Weights of a small transformer language model: 11 layers, 4480 steps.
Each number is 128 + 24 x the weight over its row's rms, rounded and kept within 0 to 255. Layers, rows and columns count from 0. Numbers have three digits each. The size before them is the row's rms in percent of the matrix's.

# v: layer 5 attention value, 192x192, rms 0.0774, rows 36-95, columns 128-191
# o: layer 5 attention output (transposed), 192x192, rms 0.0776, rows 36-95, columns 128-191
# q: layer 5 attention query, 192x192, rms 0.0846, rows 64-103, columns 128-191
# k: layer 5 attention key, 192x192, rms 0.0834, rows 64-103, columns 128-191
v36 111:102131118106129145108112112088131089119148093128117127120110153155182146186119122080118153123113116157113084134115132164144089090155120144129195141103150147155117131127102125123119132143131143
o36 106:102161137140131177117114123119104110112141112109097105104105168188153106165118189131171104118127082168145121120122114138136108114125114131131124156107133109117117144139117089094142096094142147
v37 106:098112111071130141155153176103114131121144092113116104128138157156135071131160153126152119124126148125130151128133113118117092136119106163128096130136170120114104136124122140135163102125120134
o37 108:124119128102128082145144168124137163123152078085142104140114130119089122121133159098144115146113121150148122135129136133148087121080123118143123139147170155153097177147116159155173103121158119
v38 102:166115139100175138148111134125154111143127116131159122145148086123162128132096110109143163097142094103130108145113171127127130100133070126132110135134149128125132086125123189120114147130102119
o38 089:133119127104171152148103096141158113120138076138146083144139104124134103111099124140174145147149101091138125140134164120091102081148060162110178106139131129133121092116120201129111138153110145
v39 102:130108144157129119117118099119143128096123156105109148134136135108095137125148133127134170129118128148160097113131099120120163106166129155096142103115136147106153127147069124107149157156082114
o39 087:125109095153100123116127137136111108095120188117126187081142101159131125182124124132114119118152135129160108114151110084119122139148135098129154132108102131131110103136136177138123179186095106
v40 127:176140134123104101104138131137109155111114133108103123096134093118131125142172128152140121143161140134135182121112125142162136099140104098118089140103169154114090156148115118147116109112108097
o40 110:161094110146080123132157149113108147106120127092094131115084121150134136119155177111124135112142116118082129113097114107119145134127124119117080144110129130123121088103141089174119135124118079
v41 094:151125110086134128127114117105139116123113120153102092105121130087149170127107121139111155130151058119136163122145144178188112094107101141136132121130102149110125116161089165145128120129133142
o41 093:140104119118118134104112131103123144111155098143128052129128123154160133129153120085090157137145041155090183111125142162179110086097132141132123151146137122122134126136126127132146131103154121
v42 098:120165105102100122172133127131125150141188142141129096098149160152111101117107172119141109155124145127126106112131129140120117128102113152100127131153160135159123146129122133126126095137156134
o42 090:095156117131132117148156143165106133119151102141094063112126153143121147120090142142171127157099092098153110098098159134122108129078137135169109149136132073182115105157126128136146149095172115
v43 109:126115141139147175134105124128157149134146143114157136163108122147152137111126128144153108131121127140133137103195146113095136095144114154132125141160125139108122148085131131134160120163112112
o43 113:140154105102158142163147087148147131141100137137137191118136125161086132084125119153152145123092178134161093112157139134120133117145096139152124112121154149121101139141127160131188107186107144
v44 111:124125126110118130120127122129136116128103139105163107095140166121124120198130131117141153135176140152152135178120085125133136125159098113117138119138161171096122132085165132142145125144148158
o44 099:111127124152146138081162098114162099153106132091186118130103155147100151100095154106159154141169155130172083115122155153125159149185096123088137113117158148100156084124131167188123111119147116
v45 106:117140149129111140147088111107135147121157130120104144132116092168135125118146110118130130113100158131112062103106180130065150182150122150136103136104160094100096147161119151112160074153123102
o45 108:108130102117098162153129103139149129139133134119139159133144100138122131127108112156160098108073170130120086134103095109074104136130096135144134098135118118124084133114121154120121128157107118
v46 096:112109120097155134166124122110138135117130116137152114101117083146136104111117148105172145115158104098138172160114164110135115106139109115147117140153136162137089086123098186158131153122134143
o46 087:115108118115152144156128123107127157114135080140144082121091097136135096107084168123177116142160091118129150148133180112127078105142087135125147087103154167125101135115106180145137120151143134
v47 098:143137139173111119082126168150117120120106118089141118152102116126110134151163098122113141136115143141142117135117113106115144142141152140103140108152131119097123124154168134123147159126114093
o47 097:110163153157125111091112134137158111110094139079127135116149121109145141153146114139115133118118179157157097141107074114150154128127156130121172127185131133113126129115147148154144138162082128
v48 108:138100116124139127110122187150120078098119129122127159157112110095125139151179140141127129117121136168125111136116131124171146164116119151104138104163118107101123126110118130117136080101101076
o48 105:162115094130095132094130151139184140118162154105123130166157121121128082139137106153107112141120120195103114130126099129149141088144168140117158140161126135129134109149124132129111120108096141
v49 128:108146136146144126159136161167128128109116115132097160090149146159130095110125151113157096135080094118155069161120115132064092145151090140166141132143143126147113141144147112169169137156180190
o49 117:118128154170135094151162163133095134113125130134116155091117136170104084139121173127122137124151143122137117130105120135090127135154147118160116156137161105114153174088129113143158134138112125
v50 129:167155138114137150138103047156159132133105127142137126133127104117136137098071107149146115110078128118125095102157158121067169118142096130097107122144151112147155124113120103138136118163131131
o50 132:159151139076137123124073054168147081120115158161137140118142127134118136111078097142140138140119149085138124119131136153106192108134084157136126153148102122114089114113142148153162121154139140
v51 138:158123127116119124157123135124129117117130157140147098116127103158150128140143101097097123159116155142149144126163149159145118140142165110200170127109096124104099122121166113140150126171107156
o51 090:134155140158132128174169112136082164138130152092105132104119126161122168109133155104099111118111167150155119133133095141160106156143161091137107141151124123104137151108126094152139131162136115
v52 125:151131167173117123082141129143149098143090109093172107156111169106124141148095082136117103129115158115151122144101105136137169133129135128101139128158146121095147133121144086137128200111108127
o52 117:136136185145128149070063116112174073109089121137164138120123158127112149129107098116151142127143148113168094151116149160102199131130155156098154141140138141105153104112146131161144150141121163
v53 106:129126135138098107108175127103112175135154116138116116155143146148090159089149121175155096148157138119090160080156093126151132129103131111134106159115092126150129163105131110113080106121178105
o53 099:128098143111122135129134125103110134121126126158097157144101125111127185099151143128170128110127123102088140116128140109116118147108111116119068131077126116121114125135119057107133138121151114
v54 109:113099077116167110152117103133125168138099125138127111140146163120150138143114173112088163105179105145161149168100093143156117093116125147119154135170109174158135104122141140134139110108143145
o54 110:115123097163117096128144111097097139140118115108120112132148157124135111159146172095081142090171078159133145146130154137160126092128141111097143116124108151178174122157140134139114120080123120
v55 094:128137117141113144086102153078164115134135157132154120115119134140089144183156119131106101149077162154135143087144109161108119131133105083108126116094109120140107154172138142115129120075128087
o55 091:108136123111113174074130139103161133154130139143141106135122135122106168144166104151126124118100163127132096102148107119130142153099131107116111106086119103141109130153124100121088136119135138
v56 104:179117154156102130108147164153112114134128142143126113172132155086107152121115128153126125157126142123138160092159132127170136115119129139088106151153121106149127150124152078106107127087125150
o56 101:136153151125103135120115127168166079122117106167117142154133137107109145082136088151151185166102140133139141128121130139155169111111164159122099157170144119126129109129128097109115138090104146
v57 093:126112143196160130087198133137139141133124102114166145129109142121107142123139113121128126097122141127134093141128136114142130119165112151111141102099121090180137132143156142143128170098096104
o57 090:111142142173154139103146160124157110112091128114144171134100105071124086164146122142130097109156163127130105144131117078082154154138127101094158105091138152129105144134150120107118163118100127
v58 105:139117123115120117149144105124100106141141123135110106133165132078145169068083161132176130110138086096152135140140135128143124120117113170095103145195138148187135103127110116104151075161155121
o58 093:118127111139133100124142119148103117115147109144111119120127117098159101097133117118125158157128058091130170114132168125127129107095111142136087170131122134177110108189137124105151123100123128
v59 120:151133145142151111103104101155124098145111107131137109094135106128149153121148068153098153143167104130066133124134133128122108102132098081126094138133139115134120113143119161137115141133150109
o59 121:136114149122172102108114109106086119088099085122107096103118095136176121159140115150098133136156106115066140156113131124139136123094103125129149132143117140154107120111151139138155140148117067
v60 115:108167129105137129122091080110120105129123066140154123151145150142140129148114113150119156117110154130093151119142139168142099094099080178116101144133160112155109113157122138147100123099124122
o60 114:120136144066112103136119108115128098126077089137125143138157150110158123151150110121106150114130140133115125115140115158138121088078105153116132118163135133173114131154143162113117095091108128
v61 111:105140128139120095168097103147105131108091115157106149082142100158186135116099128074115118139149104123137137145117126137120133145148144105178120129121134159148134120148120101142134127146133165
o61 105:132119128187115088158164122110050152119120155128106165082100123146142116136120189105101106116157111124112152157120117130122138144171150093144085141147103133123158141098132085155147112139129097
v62 117:128169105064106112168133058147087201148172148147157098160128119121109130083121177103143120134105149115103173110152119131113125153127128122148049138124154132165138139145104120108106120144142133
o62 117:122117132093115092173142088134108129153105112145140117157110119114161163076115142106138120134103135077110147099122130117101102130089091134152089118136124120167093121139128150140118124137139099
v63 101:155129099073113145126158107111135109132167139118137102160132152112111119152124125142166136110145110137089135127089123141125151171107071174108151109110112133112133141140080128113108126168127108
o63 095:125122143105097154098071136150168096129169128132156077143159160128139139134121109106181131149133095103117100104123139129108124089101113170135133110119083108137111079150114135136116139096166161
q64 081:155144132110133126105048117105116100113118103121194126173115127151179147109169127104134108127157150116138188113113157122113105139141086096119090133122127133127132140122095141105150131099129154
k64 068:146153123105100110153095124131079112118127132094126156133092165128121129097165121083099156123151150121127172125130126114135150120173116138112108124132142139142123140131106143152143126139175137
q65 081:092070121163149094111122088119181137107138117147121126122112128088166113147165093150096181143153086113115120125130126147093118116134131140133136126157143103132144128105148101133118187153120123
k65 091:106168107165138119130143130128116117158165121136127134114172124104145114162134164188125127128121104101134091119118122077104103150126134141124119140171136153116157126127162107144161116140109118
q66 085:150160136091125139131115138136162125102125132134154082139134159152147135096125150095113113144128109133101110128168150117131139146152076141105104104100106133127123142181139139092127098141143140
k66 076:138127118164114133136149136166128123086120176182133129127138115164137153082106139083106156119094124131120110089169133138142140117142128113098123079116135098130103139107145111120099154065126142
q67 078:123105114119153134124185110114130178148162133134142116149126113097124126168094139153120112118138152143106105139114105159114113116114164120115123143155119147122154144161114150131128098157113141
k67 078:072104129169134070119128116144115145148126102100178127119106124131102106153093123130131117106172107146143157143135128126147060156090135143116112148118137106162166133110130121114144114128105122
q68 081:127135141092073127174123109124133164116132145138136127121125136102138141105120121093121097141116149164185136085124138158159161098109134130083102150143104119129133154147107172072104095128116162
k68 093:127115134109089118142101152143168178143160151109137098121127140142119169099106098122147133123071112110109126136107118137172144079100128107117129136140120116126103127192086101116135108109114150
q69 089:109142128123150111130109163148099100115141137117101106115109156132127120103149124159155156107103168147150117120151159117144167106146143128146142120104103144120090149147103139143142144113092129
k69 079:100153097103167121107123144142151100148147164155149079074062145111156132148157109179122123134109111188130078123143155149162137167151111112146207105114104116121115128134138127147124135136128129
q70 092:186160084158131125125180120151072117112117146120158161149113114094157097108139140127131125087147112094108152138134150075125129145114089124168141110103132122174147126123155078157142175132143121
k70 088:120133134137091125101160110110069112112113129106133170157154110149110060121109163099113160123120156091165140095143135095068156149141162112144120122125111137123174160113164125116143125124164117
q71 080:173136155072130127157138135164173142120120138165141121156097116128166136125176126100112099120133120116122133110158129139164140142124126140154106129137135139120135075108133111156118139136132158
k71 086:154100123108116127117094114138141155127121131104167120165097137099132142114099092145152105086103112131111128076147125190157100132087091119087118136090140072097086102160104121137123163081125102
q72 091:097133134157143098122117131127090113150129133124144135105126140110102151136126131096168127128161135167154139161144112167137117066155136111117095105145126124137128151149131154141118137104134097
k72 093:104121125119094097127153136095171133151111113140129106152166072091128105106159112110132139131116124146124147123102123093071158096135098121137162096148119163122152112101106133133141116140151139
q73 090:132193092166134078096129145110101112155141140076140161113130158109119101162128112126119130113152135083130172166134135094118119105128087117106147107144122125112114160149155118104168153126125125
k73 085:133134087165144123091126126075175119152139107122164155173170128143123066101136155090108116120155122081123148113174122071083120126111119111119120130155137134128137115119153118112126110131167108
q74 071:128156120115149104157170152125107115157132122150167119142148126089091145087093129105109112101129137116132164166126135097139127119130132074120167093133110093109122163122167148147163170099153166
k74 103:104135119135137104149166128095122104105144139124127152132146113127136089069103156148119157136153151075086137115166145105089111110163138124147088143154168159150134143097193114101136114115146154
q75 108:147170092165149112130149153158109124123124138103138155139145118127150080129130119137092121100128118104137168128113132064110136122109138102134158103095116124128146174179111139118178141126123147
k75 072:126098126134082120125128127136116208117141144106081153137146152124134111122120134139132120121129108103122069140129122078159122122162161114103108144096103168105107148151164069145142129125140110
q76 104:134056135086127140167111145105127169126110159172114125124119116153126126101144109117139104146131107130116110122144145117126118118136141164126130108107087106134066097097167093115085110140076106
k76 136:157120174112118125140114158156136157116125157147132101104110131125128184127122074158148077141101095200120124129100124175179127117127119122138148106102102080111094112133130140112123163117091104
q77 098:113122150081097172127098098112165127089118126128121087146118143152113164162131120112100122162112175159137087102106135173130118130111113145111147191155166115122096105114100144131081082126132114
k77 071:129176146115110171106133117118126096126128123126158113104127125118131148145145096124132104125112138142163135129125128185086137135088116137131159121145139072119141110138093194167086098127157158
q78 127:107138114140151103097140097147099145142111111097100141107157154133125121099113170119128145097146099103163138135134097131108149102132118131112109127108111151170179142125155116187155121101169142
k78 113:112101110130143114136138125085126159125145104109125154160129123110145076126131158117130140125139099088104137141135119069090123113143137148143108122135134146158151169117138087105170139102133133
q79 119:125149104168143088117169124178083162128098162118145160099128139126125105106123151154132180100151125101126153123116111092108138154153147106143108129116120108146172145135176118149163168118146137
k79 094:112087129144151114138116135135093154116125140132105165122099118144138099111116101136157125150139106151106130142137123127103164077141164161116104135114146151146172144131180078083148154108119113
q80 115:118152126141142128127105172101158126098115106110126139149128136155146109136101166132117114142138130155087153074168100095141144131148160108136143079097136129108108136153128136108172146136105169
k80 099:127152149137116132133113131079160122125109136113127139106133104167118105113139155135132107120134106155125104090124106105121113161161123127113129073116132162097114106114114106158152094126129165
q81 109:166116115137140104139147139126126144121143069132128115159188108136130105191130145123122131133099133079126140085102102092083110112095146098161137105182178119121105134133165140092163139139116126
k81 124:110118117143138118129150099108094133137116124123111137110167106127149084164084140151115097108115112101163141075119089125104142106129147128145102106163142161091133146121170159134176134138174121
q82 112:124073138144145118108116064146154122123121133103169131134146119153136095108119110119145124110162136133141136097142146119148131124169148113153143097096129142112133145152091131139133143115113137
k82 113:143100110148135153131116115125158132123158140113144078159102141143138107115155109106199082143151110170097118137186111114126184126103126173158145089135129126082130109097121128075143128142098156
q83 122:121141131169148107101122142134130126096116156150164093150102106111125119134146126117112155175118129156118111149134120170136136155108156112151147139132121141125124136121171132143159143161106155
k83 103:146155126165122099092145155093149133144135162124162121124150107149086171141158135098117152105122114091160114099093147141110099157129137071146141132146115129119132116134109148174124126156141102
q84 110:114111106131151101138119088087139133168126138141115106118121123150115123170116123097100139160130133170138154139138134107169096125117146115169126146155123155124155131132113174158126074102122145
k84 106:147149113114129123147130114095107143158112138115089107127146155088096145134114140085118136116111119098140112143107143141165103161132121119170151151147086115113141116159100133163117126131156144
q85 123:126099111102128149112100111115155146115115159116150119147162118137143111117159097105174134125131121098097128092123136128104109136146147114107098119062125115141125079167094120142116112107129128
k85 120:127090066117123169137122130123109130108156121117160092152107132139165120134189117118179123139146087128056144107146119108101138140125114151135116096100133130138099111086108105081109136096113133
q86 109:153121173129054130083140160146130101093128141127096148144121179098087136144151092128124121132103106131143109100091127164104148110126145169089155115120117105107122113143129086120138141109113106
k86 104:103112134144106135104105130145155130104111129120132120105135142148146138133133118166111132169114131164105164129138074148076157098111157139084153138122153113131134147124134103115132153119118142
q87 118:109106092141186121123134090093131121147122130158146103127136128125111064155143141130131152127162118131143097165157115122125115120144115087166154131095109178129122144127107147101155106137122164
k87 120:178099101150147113125156126112164133168132138123144118122129104113116118119148112108114137080133090082154117131113185133116094134139099099157165130145099107145131120130095134127135125119127088
q88 122:160107116131095101117130160125104130122085141147119146109118117120152160101125109121084098144115119122128146096146126136205138100105165106153104125141152128173138118113105144109102092098126106
k88 128:114102137152091127141115182097096121130089131124090138143109161103148162124094127087095155114115106114131127109128094140144121096094124126095118148120100144122153149171150099156075134169151143
q89 109:107119131113121097162107085119133091144125124142113119134099123122128121104112100135160133084135144124138118110126188118110134156166124165141093128096139151156120135175083105120146099151109113
k89 097:123095124123089102157128149107123112120141097138108125138078153129149135140168113125156146101109132133118152117115185095123189150090136177126145121111122102133136163170113128089170108115044167
q90 105:100077093151132133132151144115114127153104145129121146138130134094153109124195137131122082101130115154110121139100134112123144097124156169123115121085135136147160115139124145118158072073120078
k90 105:107099111106110126134116168134111150130120129102110155137119133099199138134184127113103109115103110142094131146110117123104159153128126182140165115082129126140144119138122137096143114093132137
q91 119:138118142170123171118098130184141167114123135118138123165138135098154098078106113168121135117080121127135094092115110129132153144119118139116148152149151109142112142140127139090163131100125134
k91 114:075114137171104144115135162149136124161102152139121157149133106134171103128130132168108134123124175141121128083113071126088152137174126117137126159135154159108124147137125156164102107172164134
q92 114:148137170197091088082120120127115123110103171113121157125102148157110156120123136080090126135150137133146147128086125136124167131170142085115099125095111127084179151107110073136148142157114151
k92 115:179132154180114097122138160127127138143125162105148125124125142203043158140124121104124136130135131137147120164089106122142135131133157092134090118098098137105142121113138053143166107144099110
q93 109:180100134098168110156128119147109143152097067138110119145167096158146137113136104125121138141155115131147117126128118117119156142104109140181142156175162165134154108116180155125167149171122110
k93 105:102130153097128145133113134131091142128103115165087130138155125107140116152081110106138163079145144111151130095108119144123172137139117119149117167146117132088147120178160161142156165152177138
q94 129:158089159113095127136134092089090118133143160135094148102165140150104175092130100116131165109132140079150100117105149140100104100141130097130083157113100097166155094130097122126074110100171103
k94 116:148082134113127147164107117101083112106146102121121106130083145134155152098120055114151132149153119137094157148152131165117145095082147139106099153139114099145126141106148110076116150118102115
q95 119:151127120115116142098151097074128155107155168137128149096145129162127160073127118122105146123162090107089116104163118154159141122122105073134107096090072113139148079114139121125097171143160141
k95 119:160104134138137156100133150101122139113163101099143094121120138152127142101111109109138139138171095131080110118144109151152107112107111104106114110130105115134084113070156107118105173145155113
v64 118:119137089048186071133132117115147191152193101129104158102130134145156117114129127155127144102118109132133183124106141135129083122058110129138126093138117147120124127121127095120153134125146118
o64 119:144088173145116090135129082159112132111120126145076137089121139146097130105144173141126127150148140161129105154103129143136131150151155135059144148153152133089094146130162142140115155151108124
v65 119:144109138110113127134144141209158134141185143127142134101163116115078114121165095144087114112144114122135154129179142120137136089115112111131121128134159141142133098124126121114160146139138056
o65 132:152127127098122141163131155143122135125089069117150150119100093129142127149145139165180133110135118121139127127131152084120083124139088133083099138113127131125119082092134194142093175108118130
v66 115:127106101159153129118133148163099152095129191119120131124114121112160114155099115119140130149110125115083113110054107108105164148127190096080168093116135133077135119165136130120139146137132136
o66 121:143141143071127108142154139092091114132143093147148151148113125155121128093123178078111139146118112114081138127129135146133136109120153122168131113160127155153101119104114061119107123155143115
v67 110:146142116111087162125147102113156142064121130141102124122087095132110140127112107123135117155151139181140119137117102157145148115096102136113174120143127113132101134086131115135135126089113139
o67 116:149133110137154171169131122118125135128140116092110100148127131101141123196177157124115142118185120126187113133111118101118102134095103136120136094118120206118106139126119187148120099078156123
v68 113:122123130136128157169107147147121126170138081181103105119128121129144154132158168134153161155107107110146156153116148130131136156158085138144089147178087110111152145143095164122100113159095152
o68 111:085153111166103097062144141091147105135114143154118157097100156096118150152105104141122108094137137131122160139105148115100152125163129159136150118107133098100140096146123096173150127139119115
v69 132:131145120116098148107106110137127101116095147102121130112156107157133140126192140144179126108143159108129128106221105130105113112124176137124119135126141123111138091126121115167110148079102130
o69 131:155137109112104101121130158124147121092144113122150139123114087124157110113135101146120143135149103110143128096171108133124113138146101124154133179165152136122110119180149147160114137138132137
v70 111:114148107140152148149092119140133116197167155131139111111133078145145112122133120127147155136118138135137137079122145100077115159147106104160144105171092133139156138134148115081123118130170115
o70 106:101183091165115100104146145111126124109116135128119182116094136156134099134138132113091114113103091096058106133102102117115177150122141156097128126134151136101144138146108073133126139139132138
v71 107:155116088146158143131104085147137146162107125162156119152147149167121104163088122120144171125107121123114083129088109121097117138152119139146128110115117124113117140117150135119101137094090083
o71 111:128120125108104057119119158158106163127151131127103148125089150088116145133140110147120110114121159093076156138134119147079199111079121077175090138097147149142130104151132085140111134082137094
v72 114:119120146164140070161165130139144154160185074139136148106112130109105103117141124131115175118148108118167168133124141104108110154135117130146100140151093139142146198109100099100120154165114105
o72 107:112114136149101111124158096137125136131121136145107152140142115123127124076119107111137121134097106111110148162135142118104148164133150135127143125125142101134141098158136111123139130135120102
v73 113:135087164135157137102159138113172162094148130107132147147120128106111135091091128132104104131141124136129110186170174116136138127087137122112175097112126133134103150115123114110172136107146132
o73 116:142095160104141159157113095130149123147099103100119136133135142161102106100135146129190119135127137174148110149135168151160096111128137113096117137133112125135111162085134151120158139147111141
v74 114:096088142195095104151152101118138104199120137173135116140110107119172105147177151144111168139136117155123118148153126150125105122153119160130131153133104155139140158150084133151088087148082133
o74 108:117148118141109139109142150143124150155145154144130165165122119102161123138151079134135148125063144113103189119140110111112143161113097129195119121111123101126172094162140083147108127125125079
v75 108:142111128111134114109117118129153133145159132165114122184092123132147129136155142129125180098176115131124162185161135141125118107140082120103180133152114142091132111130108148196122123187119145
o75 112:107133155155091102108161140128110160152134166130098164112097151084141156163147129173141121140103183168120178139132117147150107146096121135136126132118108109064116103141136125157099095124123107
v76 113:150133134126158126147067152175122147143156095149124144104145137133116150132116137120100121121158123169155174153133120106118153132096078142146127139146088145124133122087144140139138136169108121
o76 118:146122117073115138163118139128169139138099106122101119151113136122148151130142146168145112113109138171137112165123166148078113113163133170081100152136134118124100143113105183155088139117129138
v77 106:112155130154116148116121142145075089143078154129124091108136116131105135123137124109129140136130159096101135108139116157097127150135129120147142163123166128151114175152094155100088115073161135
o77 106:128156119135114122119129147151137137115127151109169151103108103144124145128132100150141076095056141102099124081152135060136174130106170114160106106094122149118194098111114112099158114164089150
v78 115:136150099143127109130151128104076074105076125122104130161136129122140127191082123140154124134117167158089116086083120152121149121113182122121086101132173140095125062173157131104132116123125124
o78 118:145140112094142121126116165104092092110143106136169114131118125126133156123118109102125150146143122098134094100146116150072144117118123106173142139111150113141120104093135109124113132117178122
v79 124:133116170121110153133145145132112094113136161145096111147129159095106117134081173156146150114116144132128126132203123162104139090174145143107143120142094101128147122166103122142100147142106134
o79 134:131139103122135117117167192127130101142103127149155146108085139138121118140110122153140162136117151111106124116179122154096135137137150128123141134092146141121151097112143122138186110168114124
v80 127:111150119154113097157142127137107120101137099113116118097121091128122127123147104118079136141116137126132130101085148142126139122099118132132100132155111153148134091107143145128118130109090084
o80 127:174153107140140122169112112123075112105133094148120062119159118135110164120132132112145137128140109081160105144141148098064103174140133131163129154153141116171139135094121116124135158170120131
v81 127:107142131070124119130166085123095104127144176119133140137128132132152123125160149124117135117158130108117137115146152125128116171067127136130117133116151140158123133146143122130119100096147134
o81 131:139172155091103112140099161140133165094155121101109118112148140163121136142144125147135105130093200130115133130163126140105142158090174111129128175146112129119109154128144129125137110146096104
v82 108:125084149170130147143143146125130142173141139195123113133126122096160110142148109131113184108157096136112123122145141144131111109109142134111143159136161124099148113132127130123113107153152138
o82 115:118127134109090079113151110138117119154137143123129167152117124094123178173142134135170138138115162147099157122132128131120127147092086108131099128077133095098127090142148120162101130121145068
v83 123:131132109136149133120137111101116116107125094071107106112131151132126159134087123075121161099200126158161146149077121160150124123130117112116089139100149123134125164091138145148146155080152172
o83 113:082097118123121152125123089145147129103156134116086078158141152098119127156104160150155118123136120145127126133092136121122132116108146154106139086069140122124097154127106125096165131091123136
v84 112:163116148162172099141106143101123123156091069135100165116102189105107168143146159106122119115146136133129188157150118154109131126120111112112117137131101100083137131131146158159100139178091156
o84 109:093095116131111132085140123129105080154116165149130107130109153086129171126077126169163148150132107169157123159146181156127139126161120147076130136121139087098097133149120126142132135145115119
v85 114:126120111058126134154078100131131151104095131111141088122152081139113149114106124104095101138131096112133147102094131127136103106075081121150145117089177139157115101116111140140134150093165127
o85 122:156118124120172146176098139164155150125145106104125082112135091121137102152164140159099115116123154148154075119109117106142114117178138151126117125121115160122104175087114169155118127096126148
v86 117:120149131157109081122134145102146136149134145096143150092089122176154109113169158111113089154099149103135094133148164125120146216174145154146104121101089140136139121153100110117117126148132143
o86 123:137196114135103147094114145085121131115132137125129145146171157167114120114123083129124110118093110096127166136152142109122153165138173127174150134177074117157147159142106089097150104145133165
v87 118:137138112154145094151170089161121184151155132153096136101120172124093097158107117121154167097154150114151122153158120118129089141124182111125154142169119133107137164140113093131138157141128076
o87 125:101136136154087114094181103141084116118123138143120178144123154111125138117115103111163126119161110095084128154137125145108138157085102117107138121118164123099106092150167115101119114100133085
v88 118:123152140172139124126162110105137111141111164136145157105112092144151136137160139085109145125179137150114125154205132135119112155088137119092155143123140165099137161136126107141126101143172122
o88 115:112160156108101154130134135119122149123127154101120175133089135155119116115165102142185095126070138143107125130168160125175146129083127131124139150132124128109141145143110118093117079178121134
v89 109:133136125159092153053164139110154102126104141129146155096097135121143141132187112156165158160146176094131118127157098119158144114112164119141143158123125114119111146128106131153140111092136144
o89 126:116155130139121148104117093115133128100146120102137144155135101127131118133152091083133124102128094125151157118130142118159106133101104125167122124140139097129135118169137151133118121112122147
v90 116:104162127109164174138157121139063094144161121105097142093102165118141142132122134135133104107137154101156119163180123123129124140114099121126135138117126123151147134117170158074114112110103104
o90 130:091146139184112130105153105113099092093113146126138089126106161122096170102087119112127147129160135109122110132113117137125158148099161126086150147146111104088148139098111080132179122177111147
v91 122:129149129124125139099124188126089143115123172142116135151130156148136138118123134106149098159108132107091107086094151133136159149113171135109116129098102117102121100164103139106133146140120164
o91 110:141127128096153099117092141098128105137142110121158111121152140175122137136106156109100095117117137120133147120132146130159135093171180123141132134146087134140119144105143096100171124169105145
v92 123:096161135160103153118136110099137153119113161152129128184139049147143108132109092103115115159082145105126088109069133109106144174132162138127174132153147123092150121151087126123106124137170140
o92 097:150180103133147104129148135099100123113137164111139137112132110182135129135159121082079100132118123083104115102153088092162126113096106091171141119153093127160139142133131097103101114150141123
v93 112:155097130108152132152140134101131123132142093140148100163113114093139132129101142127108147108156083188122120183096113103146087106144099140132125103122145153181109153109123108139134100094120137
o93 107:101103152154144164134114094139156163146147130127105115166140135086128079111127134120126150162122154142106147147095094150109108127129085136155133104118117131113116149096133123146122131125167114
v94 100:135095149195156139111084140152126125163073160142139161133132161138112109161124137122146125129120139125131076134180128183089133149158139147100165144114077097129127189128136149157112109149115140
o94 106:111117120112091106127131136125129126198115153141151161132119166114153141114121134138153101123096119152133148114148152128148161110084134126117101137137125189112202093171097100133132114137097108
v95 116:141120142129097109131116124122169132118193127140104135157112109111120149125149132150140172109148160116131144127114137108154161129132132134102170147198101114094116171136089133146123121138109134
o95 125:102162115124076100098142114085115139151133174140100155130139147160130154152137165111125095135122123138099176145125135133135107168105158124139120104112126120128116104152124158130131105122119133
q96 068:116150142111211112156145151148108124138130131157139144142122116111142123157095162121159129126104114139133144154153172131135092111126112180084140138104141099149131091130136123149161100088113120
k96 069:109086098166136114126128157078131114144129139154114132152122125130110077129142137147120152124132118149121116121088167132094143161128127090121117134133131111125146135133126113102120150128095090
q97 072:146071122153138111143151168169109079145134097148123136149115105099147101123110139165140146155109120123093126143108143154111120106135132161097128121115091123116184127138107084108113152120088116
k97 067:140106114129148136124162116132123117105130103148102119093094081138095097074107087160129100097142129150128102144071145108146102132123122191145134108120149110114120143110165111070146140104113155
q98 069:138152122148115107170087128126152120173158183100136109089127115131133111098132147111098096172132152114143138142132088140123128142149102093110120100117155161087076121139132105187121131137089125
k98 075:128132122179147108150141137108153113137109105103127136150108111152151114103151106096163117129171195162121150088137099131113155135147141089138108127135110150098139134126151092135126097154103153
q99 078:140083118109139142115112140137120147094123095091122141198096134127099110147092113120142140127159123134171109126121143127124153125157132099149127152155147133181147139097109089142172165153118164
k99 072:146123140117176129155125091146117173128114178135125134100160129132150125137124135134131095120157119099179148151105107136174144112119134128128111113135117129131106091113134142115118098084112106
q100 080:068153163123125152164161155108133149153115128184112115134110119122129098092110145142145089114095138077134166107111123118105142148131128179121090140121116184115130125145050144129125113094138124
k100 079:136140118117149124144110067126130098136120105114138120119102130124135113134129132073117115154157114105153158160135095132122115092109109136168141169124132127162137118092108121152121136092134122
q101 086:125115150126159095158159106159114103141134134153118166110120110112146133126142126132143158105113105133132129146137134080136146134133138132097107116100125124137148144137143083114147107107166076
k101 084:148101114110133099136077116130153186091108096123152114161129088167120120150104113113081136105136105134132101148185123141124101105124134140149149147151145137117125046103172154113092191124132076
q102 090:148097109085139138166095122097168099160124111134134161139134093142171107125138108121111113120115110108114130095177150112119179142138100156177153142139144135104141110158139147084124121173103151
k102 106:110105112169129121113125158119122149155127149129129143104100113121147122108107143151129136120125116160147119146071072109123112113138100149095126076121144101089113149124139090151182129154136145
q103 095:154122125128141125123091075179175145112160134117141105075135155132090144156105124157104142148132119175123089095116112159149102117153096138154133149145118117093104116111150129108113148152123081
k103 085:151108096144134107094167139140133093143116127077120103080146146141093141158156112151104141161135147178101146133099127161137057091088125144164106144131172150147081096107149147156106113098099087